From a checkpoint of a small transformer trained on Wikipedia.
Size: width 128, MLP 320 SwiGLU.
Architecture: LayerNorm before each block, learned positions, no biases in attention or MLP, capped logits.
Training: a variant of Muon for these matrices, 101M tokens.
Each number is 128 + 32 x the weight over its row's rms, rounded and kept within 0 to 255. Layers, rows and columns count from 0. The size above them is the row's rms in percent of the matrix's.

# layer 11 MLP gate, 320x128, rms 0.19, rows 150-167, columns 0-127
size [ 89  94  93  97  99  99 108  93 100 107  92 103  96  87 101  99  98 109]
[[100 100 141 101 138 122 121 131  93  67 168 121 168  67 173 127 143 161 195 152 130 118 118 110 120 112 142 200  93 100 163 133 104 138 139 106 104  80 171 183 139 128  94 103 107 138 165 113 112 153  89 173  94 132 174 125 107 123 148 100  87 147 133 168  87 234 132 119 152 131 104 115  92 160 109  99 141 152 120 151 173  70  58  98 147 188 126  96 140 122 135 108 113 109 172  78 186 144 118 158  90 162  83  98  93  88 135 184  91 104 120 123 131 145 130  98 153 147 139 104  77 128 161 138 189 170 125  92]
 [127 135 137  75 143 137  98 103 150 176 115 104 101 158 167 113 129 113 142  97  85 174  33 119 147 163 102 113 134  58  76 179 160  60  77  88 118  47 157  95 140 126 166 195 125 155 128 115  70 122  99 137 111 134 123 107 104 126 147 100 147 152 153 125 159 181 126 189  93 136 163 103 118  98 153 178 160 192 125 121 153 150 111  72 132  94 155 162  98 138 125 123  37 143 119 122 146 157 151 161 123 164 170 117  96  88 123 122 126 142 136 147  87 173  94 169 144 116 113 114 162 130 179 138 103 146 134 124]
 [162 167  95 117 113 119 147 109 115 120  90  94  96 131 167 155 175 171 123 150 168 135 106 126 115  66 142 163 137 165  85 145 117 103 152 173 157 175 113 206 148 152 142 134 148 190 158 140 124 119 202 120 210 131 120 114 121 135 106  72 114 123 123  89 175  90 104 137 117 106 101 110 114 151 157  98 128  87 137  83 117 230 169 176 126 122 130 134 139 122  91 106 145  92 100 151  91 189 182 125 102 141 158 130 106  83 128 129  82 167 123 122  78 109 187 114 119  92 125  96  80 113 130  81  82 142  75 155]
 [ 87 141 155 135 143 155 126 155 133 118 125 136 120 142 151  89 120 126 140 165 118 175 101  87 184  88 138 183 105 158 132 184 136 125 102 119 144 149 157  70 125  99  95 151 152  75 159  91  69 111  95 129 147 149 109 132 111 150  70 194 149 104 132 158 117 122 115 113 110 196 133 145  88  46 108 143 119 171 129 107 110  99 130 115 109 130 117  85 113 104 153 164 105 105 108  82 151  95 149 107 176 139 115 201 145 117 133 217 118 122 152 119 166  87 106 126  70 135 198  93 131  42 116 142 181 188 151 149]
 [106 137 130 122  77 163 138 151 119  71  82 104 130 114 151 153 134 170 155 137 161 139 134 120 135 126 201 144 120 140 153 173 109  56 159  98 172  71 170 107 164 105 157 143  83 113 160 173 160  89 179 101  80 117 158  88 105  92  86 108 150  87 134 196 138 138  96 125 145 135 161 129 137 144 162 109 131 189 114 131 126  71 129 117 146 216 137 112 142 133  66 127 144 123 147 121 134 148  92 105 159  84 149 135 127  91 138 163 158  71 109  91 113 181  78  83 158 133  59  99 133  53 129 115 102 167 141 139]
 [126 117  96 136  71  91 127  64 106 129 111 159  79 121  66 191 103 121 139 128 155 171  95 127 159 117 157 223 131  70 104 131 148 148 103 133 135  99  98 116 158 178  89  79 136 176 141 185 170 111 140 102  69 145 180 101 134 165 103 159 125 110 149 154 146 130 113 161  93 116  99 141 217 180 143  96  84 116 101 151  90  99  81 150 103 150 126 123 116 176  62 142 136 180 128 146 182  99  90 100  89 153 114 133 110  89 116 178 104 138 149 163 103 138 120 111 162 108  93 130 131 154 129 145 117 119 128 184]
 [165  95 106 110 162  75  61  96 117 128 161 135  71  66 126 160 116 198 157 132 126  91 150 105  91 144 142 124  79 130 122 146 112 132 150  95 145 167 124  75 110 103 170 133  98  74 106 111  96  52 141 101 180 131 180 160 128 130 184 106 167  76 143 148 133 129  76 115 110 119 141 163 117 146 138 184 101 156 101 167 117 134 135 135 178 118 122  99 158 147 153 112 122 126 170 104 127  94 148 109 134 179 144 177 132 102 107 128 125 212 154 122 145  92 105  72  97 183 129  68 178  97 111 130 194 142 174 128]
 [126  62 210  75 116 166  81 177 140 122  81 186  78 105  98 119 113 144 130  62 110  78 179  91  68 126 131 184 152 144 120 155 137 119 146 123 138 167 134 117 143 100  92  87  74 147 137 128 122 173 102 136 147 162 119  98 153 105 123 130 172 167 172 111 100  82 133 127 114 127 155 142 106 126 106 141 154 120 115 168 129  91 194 135 151 116 107  88 108 133 198  79  61 117 134 131 100 126 117  99 161 145 119 145 126 111 119 145 172 122 118  84 145  91  78 133 112 203 125 154 140 159 186 116 199 153 167 120]
 [ 99 142 131 161 103 111 158 197 125 107 135 145 117 102 156 110  88 131 132 151  97  50 114 141 103 125  99 120 100 161 125 128 107 187 172 101  88 108 174  78 193  69 209 100 130 138 105 125  96 151 147 141 111  99 118 102  61  88 182 118 160 104 146 124 142 155 157 194 218 152 162 105 151 148 128 183 148 109 123 143 125 138 102 158 151  68 117 163 122 110 116  81  93 128 132 127 171 149 175 146 160  84 176 149 154 127  98 134 127 111 102 193 104 156  98 111  68  77 135 140 120 131  97 151 119 106  98 104]
 [ 83 148 114 101 168  99 101  97 142 122 159 136 129 156 153 114 143 105  79  87 155 104 116 106 141 120 141  68  65 177 190 118 103 132 139 160 152 171 138 204 153 118 115 115 115 147 140  94 131 116  94 138 125 168 150 116 157 186  68 113 200 150 114 181  87 159 104 163 126 145 167 174 124 180  87 197 178 154  81 143 131  69 106 118 165 153 133 101 101 105 126 159 139 132 117 176 123 111 102  96 114  64 174  80  70 105  99 177 149 111 156  81 126 142  92  93 148 140 122 122  73 116 146 114 108 148 117  82]
 [ 99 190 155 131  76 102  89 148 154 112 101 187 120 123 137 182 164 118 107 110 130 126 101  73  59  66 162 113 156 133 129 129 160 108 101 150 124 131 166 184 129 194 141 124 124 155  76  92 210 136 179 130  96 146 130 104 184 102 135  64  74 156 119 104 152 183  75 108 128 125  69 107 100 134 131 149 154 179 130 109 145  92 181  84  91 144 172 115 103 121 125 129 133 123 160 156 171 100 116 165  98 140 115 155  95  98  68 167 151 160 168 126 140 131 168  87 158 146 141  97 142 109 137 121  81  83 126 130]
 [195 111 113 134  67 139 160 114 149  80 118 197 112 126 107 168 112 138  97  59  61 108 165 129 165 104 111  96 178  80  76 149 143 178 116 109 116 104 134 133 123  92 108 181 202 186 141 108 124 104 150  82 122 118 146 124 130 151  78 136 158  83  68 131 157  66 146 140 110 152 123 116 149 124 173 156 124 122 101 103 130 129 121 177 148 129 160 133 123 155 140 109 201 127  96 120  81  87 129 107 172  85 135 121 201 131 162 111  89 145  94 158 124  84 120 178 118  97 167 165 161 166  82 126 162 147 148 138]
 [115 154  88 205 199 117  84  77 158 111 120  77 147 147 202 115 117 181 148 168 146 142 130  92 104 137 167 133 118 141 134 148 110 103 136 141 148 121 102 152 109 136 165  70 150 166 138 163 120 120 116  62  89  84 122  71 166  99 120  90 145  74 125 130 152  65 156 152  90  79 141  98  95  94 138 137 107 179 110 153 139  86 143 157 136  93 112 134 162 121 100 145 124 122 163 207 111 160 119 176 117 120 169  60 147 132 164 134 133 209 139  72 127 151  89 106 133 153  97 152 139  93 133  87 138 126  80 117]
 [ 78 167 138   1 144  69 140 138 154  88 205 104 126 104 107 131 104 144 173 119 101 158 152 146 123 144 128  86 165 141 172  61  93 118 107  83  97 103  61 138  90  82 178 116 140  93  88 156 153 174 149 162 137 115 132 154 143 139 124 133 164  98 162 165 128 138 146 108 112 152 155 154  62 147 115 137 139 172 104 159 151 105 140  81 173 145 107 110 119 159 203 120 122 111 131 145 145 138 172 119 108 151 129 184 149 117 184 165 102 173 132 153 127 103 115 136 106  89 117  86 103 172 111 140 102  89 121 151]
 [132 169  97 111 145  89 161 175 167 111 104 146 136 151 120 121 104 165  94 121  97 171 110 109  80  66 108 156 129  68 152  95  96 113 144 106 119 156 101 146 122 189 162 165 133 173  82 160 212 143  94 166  89 105  75 146 100 106 187 101  81 112 108 151  56 136 112 107 106 142 142 178 132 117 176  97  93 190 207 153 119 107 118  79  92 134 111 135 116 168  80 117 176  83 131 122 120  98 144 128  69 191 121 120 112 101 127 119 154 131 142 160 170 117 105  87 122 124  87 117 141 166 171 171 144 135 137 130]
 [152  91  98 177 112 139 155 104 181 152 110 115 109 146 146  94 117 192 145 176 165  85  97  85 112 104 140 160  90 146 157 161 106 131 112 124  96 103 125 138 156 117 149 142 115 129 135 114 107  99 134  96 173  91  90 135 159 120 130 170 111  58 125 112 127  78 129 238 118 177 141 138 132 166 146 102 131 149 154 152 115 159 108 101 195 106  97 112 111  66 170 139 141 129 134 116 104  73 137  65  60 134 126 168 127 134 161 163 175 105 141 152 130 179 141 121 153  78 104 161  28 142 186 102 109  95 125 140]
 [151 119 104  90 156 120  53 166 165 149 164 114  95 134  67 165 125 122 131 181 112 111 147 108 132 141  99 108 133 173 141 116 113  84  94 142 130 171 151 186 122 111 161  87 139 156  87 132 214 117 117 166 111  58 158 122 130 119 172 106 160 169  90 171 102 142 119 155 135 113 100 132 105 143 152 175 139 108 124 188 108 155 188  92 132  80 109 160  89  91 120 109 118  38 150 132 108  90  81 149  84  83  79 135 124 183  67 132 100 167 112 154 117 172  97  87 159 121 109 137 149 133 172 167 151 100 140 126]
 [134 156 113 162 166  99 134  96 186  98 161 139  59 158 131 147 134 121 102 105 111 121 119 168 108  91  52 103 149 111 166  77  90 151 103 120 172 140 106 155 165 135 112 115 129 132 127  95 174 186 129 108 140  91 126  99 121  37 160 135 133 113 171 114  81  68 181 109 137 125  89 200 104 136 157 147  61 110 139 126 104 142 117 182  89 103  75 155 104 141 174 182 135 147 171 121 146  89 140 134  74 156 150 127 132 195 164 102 121 104  84 143 150 103 105 119 123 132 172 172 112 153 111 185 131 140  93 171]]
# layer 11 MLP up, 320x128, rms 0.182, rows 150-167, columns 0-127
size [ 99  97  99 104  94 100 106  92 102 107  94  98  97  89  91 103  96 103]
[[187  94 121 179 145 119 124 110 122 120  44 153 121 167 169 129 179  94 118 110 176 159 140  93 162 125  88 143 102 144  98 127 176 110 225 114  86 164 122 118 141 134  62 101 131 113 119  86 124 119 113 131 119 160 112 132 144 123 154 131 119 110 100 178 163 154 176  93 158  60  99  78 121 164 114 104 183 109 144  63 106 148 124 121 176  44 133  94 135 146 149  91 153 210 139 141 110 127 137 124 141 134 156 110 167 122 131 175 111 143 148 131 107  40 133 155 141 121  95 131 167 115 108 161  97 139  79 118]
 [136 133 129 160 112  69 159 137 156 111 170 104 164 107  85 106 106 116  46  72 125 122 149 101 135  74 110 143  91 119  98 140  89  91  74 188 163 172 132 115 128 122  91  96 154  92 126 153 171 180 106 125  48 172 137 137 156 165 161 110 168 143 211 117 119 125 127  89 102 110 132 126 118 139 135 120 106 120  91 147  99  90 126 134  68 117 103 178 175 170 150 101 181 162 169 148 186  95 204 123 152  75 143 140 129 150 124 129 127 157 140 134 165 115 105  87 119 187 149 144 118 128 154 155  92 167 139  78]
 [138 120 107 126 189  96 113 145  72 108 159 183 129 155 143 143 129 158 112 109 151 148 138 129 107 136  87 172 146 156 107 165 133  84 100  84  60 189 148  92 152 110  90 143 143 122 134  85 109 123 105  95 118 129  88 116 114 151 197 128 121  82 136 154  85  61 114 120  89 144 183 113  89 123 128 112 111  42 136 171 133 105 166 100 141 164 102 132 136 148 159  98 171 158 179 165 141 146 162  68 198 189  93  97 114 123  97  71 122 123 166 162 122 104 134 119 146 124 131 177  73 128 177 153 197 101 137 132]
 [134 123 103 168  96 138 130 163 179 126 155  94 125 127 126 140  74 120 153 213 131 177 146 134 144 141 191 123 142 123 155 103 180 156 116 145 106 111 153 134 160 151 118 135 155 143 125 136 124 157  98 167 127 139 147 138 193 116 154  86  77 112  92 108 142 158 110 131 104  99 141 136  95  87 143 176 150 145 134 149  82  86  31 139 127 133  84 159 133  95 127 160 134 126 120 143  44 194 184  82  90 103 132  99 115 126 116 135 142 119 116 121 123 143 158 150  67 153 101  90  47 111 115  17 131 164 151 158]
 [165  88 106 153 107 127 138 126 124 164 137 156 106 149 147 173 125 111  96 104 133 115 117 177 144 121 150 135 181 157  96 191 158 108 133 142 138  90 142 114 192 138 166 115 105 106 117 125 141  85 142 156  83 104  92 131 114  97  87 145 138 102 115 181 152 154  38  96  74  76 179 141 212 170 153 115 156 130 131 100  98 104 100 144 107 122  89 160 115 128 106 189 177 134 105 140  81 162 164 113  60 107 152 148 118 165  86 151 180  30  77  97 155 132 111  97 131 145 142  97  79 127 147 116 144 135 165  98]
 [112 124  83 180 128 104 148 112  88 126 175 115  89 119 114 181 136 150  85  99 168 163  98 168 126 123  88 171 141  45  70  94 114 138  90 118 140  79 111 144 161 150 115 103 126 149 147 133 138 150 116  89 118 113 130 107 163 132 106 145 122 123 154 161 159 123 171 136  73  85  83 112 198 186 116 115  52 164  81 177 128 105 100 135 118 128 111 191  99 176  93 133 142 149 117 131 158 107 138  85 103 159 143 137  61  94 141 161 129 186 142 189 105 133 133 127 137 119  94 160 152 107 163 178  78  82 164 188]
 [105  98  63  71 171  60  90 145 104 192 162 121  72  46 109 172 169 189 118 140 136 116 111 124 138 110 116 112  83  98 136 119 161 169 171  84 106 163 148  97 143 118 153 109 142 107 114 172  60 111 182 151 111 139  98 132 182 164  99 131 160 107 176 109 169 121 108 146 120 109 186 182 112 146 145 177 112 105  89 174 141 146 160 135 157 161 187  87 106 131 108  63 105 126 141 139 148 100 126 115 177 161 166 131 109 109 116 132 121 148 128  79  88  88 120 127 122 164 120  81 172 120 107 118  93 153 122 155]
 [121 170 107  97 108 110 153 152 178 107 148 128 111 119 140 148 148 166 161 125  99  97 153 116 145  95 146 145 146  85  95 174 189 151  67 175 134 154 109  97 141  86 160 109 106 135 131 207 168 150  51  86 155 169 122 132  93  78 124 108 121 166 150 124 113 115 126  68 158 145 176 177  58 102 138  59 132 125 101 113 208 144 138  75  55 137 118 174 120 110 128 102 139  75  98 140 126 173 160 176 114  56 140 155 135 115 167 141 163 108 119 131 119 160 123 127 112  73 170 159 130 115 125 134 132 112 152 159]
 [133 120 174  84 158  89 149 127 106 147 114 176 108 192 162 112 166 140 164  99 129 170 107 183 148 159  97 114  69 114 129 154 111 156 122 110 119 170  92 124 104 120 105 148 133 143  62 180 123 168 151 156  95 150 110 152  72 173 108 170 126 142 104 128 132 136  70 109  89 140 103 132 119  69  98  86 170 151 127 144 111 109 119 117 135 145 175 110  46 195 108 151 127 146 148 174  95  93  74 179 149 150 120 147  89  99 102 114  99 157 118  89 111  43 175 100 160 107 165 104 185 162 121 115 106 162 172 144]
 [ 83  92 163 142 103 163 107  91 153 134 122 115  83 130 114 133 107 148 168 121 119 116 143 140  86  83  66  82  60  85 144 138  96 127 103 101 158 131 156 138 188 149 203 154 100 185  89 138 164  99 102 165 145 192 163 117  95 152 117  42 164 133 134 115 106 176 117 126  93  99 149 102  91 137 131 167 100 137 151 152 118  88 121 179 107 194  97 125  90 141  80 138 151 173 117 212 154  73 108 117 152 178 165 116 167 113 123 122  89  91 117 175 148 109 124 131 131 122 109 164 107 143 149 143 133 155 189 113]
 [122 176 103 164 118 128  86 138 153 116 183 130 115 167 150 139 121 121 152 103 142 106 121 120  86  89 161 189 155 150 180  95 139 135  44 151  91 126 105 144 127 217 102 152 149 186 123 111 193  68  98 138  98 104 163 102 120  63 148  86  98 144 121 144 110 161 118 191 106 122 123 111 145 162 126 120  99 124 134 141 124  86  98  96 107  96  65 146  57 161 104 115 198 148 130  76 171 114 101 100 159 144  96 135 153  65 124 119 184 151 103 157 150 122 116  96 157 136 169 115 152 102  86 109  96 170 144 125]
 [ 29 115  68 169 125 123 184 111 101 140 101 122 157 126 126  87  76 106 157 126 220 122 150 108 136 117 163 136 153  83 157 142 102 131 145 203  96  78  64 143 109 133 144 137 131 146 135  91 117  94 162 105 170  86  73 124 133 167 106  73 102  72 131  87 125 116 188 128 159 121 145  87 177 145 101 113 141  86 147 117 119 148 126 152 170 107 103 129  82 123 130 110 183 124 121 135  92 138 103  51 122 161 142 181 174 136 120 122 184 145 128 145 141  85 150 146 165 121 111 157 102 141 170 152 126 149 166 171]
 [ 91 160 161 113 107 105 154 143 140 156 174 218 101 133 102  79 116 131 100  65 112 123 132  97 181 141 168 150 179  81 159 124 154 176  75  92  99 117 112 126 137  83  88 132 109  64 140 143 144 144 133 197 130 134 178 127 122 136 121 165  93 195 151  80 105 201 146 131  88 140 101 118 155 149 152 132 133 135 154 114 144 139 126 167 119 153 109 133  74 122 134 143 162 113  99  60 110 121 175 137 131 161  90  99  69 108 121 143 147  42 140 157  54  92 158 160 140 108 149  97  93 150 141  90 153 111 123 106]
 [169 111 133 144 211 139  96 152 131 132 181  82 175 148  98  50 169 107 150 122 103  97 139 104 147 133 101 100 120 159 110  83 145  84  61 134 129 109 161 138  89 125 110 157 154 113  76 113 154 139 178 169  94 116 108 192  88 108  85 135 162 128 131 174  97 135 183  86  86 163 139 127 100 118  83 111 167 154 114 126 141 154 131 102 114 113  77 110  94 145 164 157 124 175  93 135 175 143 138 147  80 177 149 136 111 111 143 142  84 126 150 131 167 111  84 168  88  82 160  86 171 198  82 146 149 117  88  90]
 [138 167 142 115 122  70 154 186  99  98  41 127 123 166 153 164 143 186 100  80 112 174 167  85 135  97 108 145 143 172  83 162 115 118 126 118 101 158 100  82 140 136  87 129 116 168  84 144 174 118 137 127 138 161 128 100 140  70 127 137  97 133 117 134 121 130 130 186  89 118 124 141 132  86  97  73  93 128 169 149 126 123 133 115 106 186 154 142 119 166  62 144 156  71 128 115  99 103  75 158 136 154 139 125 129 163 162  75 104 117 140 186  80 185 129  76 119 138 213  77 161 131 108 137 152 126 191 145]
 [138 135 121 215 133  75 117  81 107  84 134  95 148  96 100  95 138 151 168 144 172 146 140 127  88 127 152 146  82  50 121 146 176 167 102 101 158 153 156 166 176 169  88 162 173 123 164 103 124 132 164 118 137 133 123 167 100 139  74 185 110 115 110 108 113 120 150 105  99 139 122 117 107 156 155 132  57 139  82 143  70 103  44 145 124  90 105 138 112  68  62 161  97 170 160 119  68 142 108 148  78 117 102 122 109 109 141 155 205 162 173 168 121 150 130 153 166 129 146 132 148 117 151 140 102 144 136 115]
 [111  84 111 106 148 105 100 133 134 106 130 164 108 160  99 172  78  92 108 134 125  96  73 155 147 116 122 101 108 137 182 116  68 143  88 115  88 149 167 138 163  97 138 129 135  89 107 155 156 106 104 154 139 113 162  84 144 121 178 136 187 158 130 186 103 182 128 189 109  88 130 110  92 142 139 204 165 146 117 188  99 113 122  88 158 120 173 116  95 182 158  94 127  78 160  89 139  86 126 159 108  98 158 138  70 200  81 102 127 186 147 145 150 114 118  76 139 116 174  71 137 102 128 197 136 118 102 133]
 [ 74 147  91  65  92 161 136 118  94 126 136 107 110  80  94 142 134 108 141 160  99 169 175 114 134 151 175 108 189 129 113 128 124 104 134 139 149 171 122 125  90 146 118 154 204 128  53 192 133  42 139 134 144 143 103 165 126 166  74 151 160 199 128 148 114  76 112 140 136 121 117 101 168 117 104 166  87 143  99 111  49 112  92 162 128 139 169  95 178 128 132 113 124 156 100 112 133 167 136 142 176 101 128 136 118  61  44 197 169 131 134 156 132 123 167 105 115 134 133 118 130 159 102 125 144  81 151 131]]
# layer 11 MLP down (transposed), 320x128, rms 0.105, rows 150-167, columns 0-127
size [ 99  98 101 104 103 100 101  88 108 109  93  97  95  95  88  95 103 103]
[[ 80 105  95 110 144  87 124  82 108 146 127 147 134 140 108 192 175 159  73 126 182 113  97 123 183 162 117 210 156  88 112 156 173 129 164 134 101 137 121 167 156 184  89 134 111  34  82 103 149 118  93  96 134 128  82 125 143 155 104 167 105 153 115 142 120 104 153 178 103 124 175 139 114 125 128  96 181 136 119 164 163 138 115 144 130 105 186  63 149 150 109 106  51 135 150 147 133 135  91 113 150  84 149  69 187 102 130 166  81 114 161  78 143 127  92 143 170 109 100 124 154  87 115 117 143 141  92 149]
 [102 158 161 193 178 147 108 102 170 138 116 128 100 147  64 102 146 132  53 134 128 160 167 133 134 163 132 124 119  97 112 132 110 162 131 165 152 127 193  83 114  96 102  96 127  73 162 109 167 154 100 133 125 152 161 169 169  90  83 108 161 126 162 165 126  89 132 106 123  93  98 137 156 133 139  83 117 119 152 194  60 159 140 115 124 140  79 112 152 180 105 110 159 156 170 160 114 121 155 176 105 136  80 104  45 166 128 199 152 107 105 141 126  83 141  92  82  59 133 104  80 143 113 133  77 139 119 115]
 [ 80 119 106 136  38 153 105 100 146 141 110  39 142  95  99  91 177  95 105 169 136 101  89 209  95 131 154 109 112 118  79 178  69 125 153 115 174 133  90 167 117 138 177 120 181  92 130 189 153 120 142 137 146 145 161 161 124 118 125 141 110 153 141 121 132 161 170 132 135 139 136 143 128 106 150 115 151 122 168 119 148 186 160 145 176  68 119 144 117  94 124 134 116 144 161 148 135 133  71 194 112  28 127 144 115 188 136 151 142 134 111 122 117 152 131 188 122 113  69 121  80 118 139 121  92  88 153 121]
 [145  82 109  87 120 145  76 134 175 158 123 113 109 125 150  91  46 133 146 144 139 133 123 126  86 167  98 161 119  82 126 177  67 101  91 127 161 126 162 110 144  57 146 155  96 128 112 154  94  78 128 156 147 120 185 150 157 138 160 164 160  79 129 154  79 152 136  60 107 169 121  61  41 105 120 116 152 112 107 149 126 168 155 128  93 119  75 130  65 102 145 162 113  91 155 116 115 140 170 135 182 105 133 129 102 159 152 148 140 169 159 145 158 118 104 162 185 161  94 125  94 185 152 101 180 128 146 147]
 [ 84 201 134 136 145 116 122  94 116  72 128 145 165  94  74 122 137 159 169 107  51 171  98 128  89 166 140 120 154 123 145 141 106  81 123 132 109  42 151 165 152 142 132  93  81  94 107 130 102 203  84 130 146 131 134 113 139 108 137 151 184 117 112 128 126 109  92 137  86 158 153 146 106 102 143 195 158 153  82 107 141 135 167  88 100 146 103 128  84  90  86 107 150  73 165 124 143 172 124 184 193 124 175  83 154 151 164  94 139 122 143  85 139 165 113 116 126 149 117  97 154 194 150  98  98  72 131 152]
 [ 70 139 109 148  92 135  69 124 134  86  88 162 149 118 140  87 127 103 109 132  78 153 129 212 147 110  77 179  92 168 114  86  72 166 140 140 112 121 129  98 122 136 106 172  77 120 170 164  98  88 148 134 169 145 130 128 208 137 151 117 140 110 123 110 161 159 114 183 100 120 147  96 160 162 130 109 115  98 217 107 165 135 120 169 102 146  97 140 118 172 128 114 164 105 137 130 107 159 146 165  98 164 163 112 111 103 100  87 107 164 143 173 104  62 146 131  93  97 179  70 154 152  92 123 177 113  63 110]
 [146  87  87 117 173  69 113 158  88 203 109 157 144 112 176 111 178 125  51 119 164 118 108 138 131 211 139 103  96 142  70 151 132 160 120 141 128 120 117 136  96 169 165 113 136 171 153  79  83 199 159 121 126 110 162 134 127 160  92 127 159 136  84 124 121  71  99 118 101 167 117 149 108 127 115 114  86 105 136 147  83 124  82 141 178 170 143 193 108 107 134  95 162 157 108  64 144 109 125 101 161 123  52 183 127 161 133 142  68 109 105 152 117 109 115 173 162 110 111 126 188  98 130 144 121 155 147 148]
 [121  94  91 127  94 117 157 117 145 124 127  77 129 122 159 161 133 194 104 133 112 142 142 121 119  99 185 194 125 116 192 103 117 128 135  90 171 129  87 139 160 158 137 125  61  95 153 176 130 154 151 117 150 132  85 171 111 143 115 130  74 104  51  79  76  97 126 139 102 148 118 184 121  88 192 137 138 135 142 188  77 138 169 148 136 129 221  63 164  97 134 127  97 117 140 137 167 107 105 120 128 170  69 107 179 105 114 147 120  88 142 136 168 190  91 100 124 184 175 133  98 154 120 127 120 127 104 130]
 [117 175 104 141  78 142 141 160 136 133 163 124 154 110 144 134 123 102 100 137 130 100 114 148 120 182 120 142 101 134  48 155 131 145 150 104 152 119 104 115 104 130 136 131 119 142 146 148 153 104 158  99 166 111 161 159 102 129 126 145  58  97 134 104 150 143  98 110 122  86 188  95  88 185 108 157 188  72 101 174  72 148 174 166 132  44 104  98 108  96 142 118 104 155 161 198 127 135 150 115 115 115  77 153  88 133  33  98 186 118 115 128 125 188 150 128 154 115 160 135 104 108 150  71 118 203 158  69]
 [126  95  98 124  91 168 111 138 191 118 104  92 117 108 129  98 142 122 141  86 114 149 120 120 100  52 115  87 187  99 158 105  88 197  95 150  95 125 136  65 135 160 120 163 134  85 135 139 129 125 142 180 127  84 153 129 122  75 100 127 186 138 139 152 133 128 151 101 118 127  98 140 146 146 152  69  43 197 204  96 135 134  88  85 142 115 189 123 137 130 136 114 188 174  77 106 189 144 132 127 152 115 152 181 146 113 139 108 125 187  68 199 166 137 112 104 123 119 129 133 105 136 122 170 132 112 157 146]
 [ 94 108 174 170 110  70  77 148 145  81  87  94 159  90 110 202 158 114 150  53 109  92 149 145  93 148 153 144 149 154  82 135 129 149 169 135  78 128 136 146 168 157 151 132 152  99 135 147 126 131 103 151 129 135  97 169 139 153  72 119 156 166 141  65 174 178 105  85  67 103 146 146 115 187 118  94 125 109 147 139 141 149 184 165  71 185 136 114  99 184  97 100 151  63  96 161  91 122 153 106 154 111 142 122  95 139  58 160 102 129 144 132 120 133 133 123 145  71 145 129 109 164 105 132 161 171  99 172]
 [ 94 182 136 160 166 107 146 127 148 106 161 103 117 164 123  99 121 196 132  98 111 107 109  93 171 102 112 129 123 100 169 154 141 163  98 147 109 166  81 162 159  80 125 100 151  86 127 118  91 117 135 149 121 109 176 168 107  91 179  73 128  96 160 140 151 124 107  95 140 115 160  99 177 149 155 130 125 145 171 114 148 133 123  85 164  71  48 121 153  80 122  95 140 117 166 141 180 171 141  83  64 122 195 131 108 138 128 192 107 188 142 166 108 183 180 112  78 104 126 104  92 101 146 125 162  76 140  70]
 [169 149 151 144 112 175 142 152 132  88 103 115 106 111 133 153 113 112 140 130 105 171 123 132 107  88 103 164 119 150 153  63 186 108 153 215 134 166 165 135 114 213 117 130 106  98 120 136  76 130  69  81  83 123 170 100 134 140 118  86 110 152  92 108 106 101 126 121 126 175 104 121 168 102 103 208 209 134 146 109 177  96 124 122 135 121 171  78 139 126 175 121 109 121 166 139 122 117 124 154 121 115 151  67 213 121  93 101 143 130  89 108 101 124 142  81 100 118 188 184  96 136 168  99 180 147 126 150]
 [131 129 186 147 189 189 148  85  88 130 131 143 160 164 149 172 147  84 101 139 117  99 120 139 106  72 136 155 113 166  86 144 125 168 157 119 100 124 133 104 170 128 130 137 138 128  27 148 124 161 150 134 116  86 161 165 150 110  87 148 139 107 128 148 119  62  74 137 103  55 100 109 121 115 164 115 178 115 139  65 124 172  64 140  93 144 161 107 126 143  66  73 116  89 118 149 127 150 146  80 200 108 175 160 128 101 124 112 132 133  96 170 143 126  97 127 175  79  74  90 104 124 168 104 153 171 120 129]
 [ 59 163 164 124 167 124 147 148 213 110 134  49  89 150 105 140 120  70 118  88 133 106 120 105 118 105 138 167 103  99  89 132 141 126 138 155  96 141 134 171 101 105 130 126 142 124  86 138 141 134 131 140 155 174 111  36 105 153 170  93 167 129 146  88 143 169 123 173 164 150 115 184 192 137 140 154 124 141  65  74 171  95 114 148 118 179 133 112 108 143  73 126 150 124  84  64 132 127 139 151  91 100 106 197 163  75 163 149 112  81 157 125 158 134 100 132 127  87 197 110 145 141 124  90 138 132 109 157]
 [ 68 137 110 118 185 143 120 121  89 158  71 104 132 167 147 173 161 127 100 112 147 151 204 139 123 135  75 154  71 160 154 129 139 120 147 151 134 105 151 123 140 145 160 111 103 124 149 169 165 152 149 168 147 169 146 111  93 121 108  80 113 140 103 132 117 136 130 126  88  81  72 151 160  93  86 186 134 144 134 153 149 158 125  96  45 168 187  88 104 160 130 125 150 159 103 184 136 176 121 106 176 102 112 126 115 148  43 140 143  48  98 120 109 158  76 141  81 148 121 113  83 106 119 154 148 143 182  76]
 [131 107 108 110 129  96 123 169 170 123 108 108 113  83 109 149  96 170 102  96 118 104 147 118  99 139 101 124 219 154  95 115 175 106 118 102  96 146 226 103 155  85 191 135 153  76 140  88 163 158 128 156 145  71 183 179 124 142 144 155 169 168  76 139 112 134 118 121  88 111  84 156 159 176 147  97 137 121 124 148  83 129 123 162 154 136 149 149 126  94 144 128 114  94 149  61 105 107 125 148  74 126  69  70 111 172 140 136  71 131 107 128 139 159 204 127 132 152 160 132 200 137 131  82 125 150 136  85]
 [137 108 127 175 149 109 131 117 229 159  83 117 125 104 135 129 159 133 117 103 150  57 133 119 145  92  45 167  97 102 119  96 127 133 119 121  76 151 148 123 162 140 147 168 119  93 109 147 139 154 117 126 113  79 128 128 142  91 130 203  81 102  89 124 172 133 133  90 101 112 172 129 108 190 148 185 172 162 168 138 147  99 106  68 178 120 129 123 114 151 127  87  43  89 151 122 113 110 117 193  96 152 164 125 178 143 135  84 148 117 112 128 105 155 217 149 110 116 161 122 106 120 138 121 180 138  83 107]]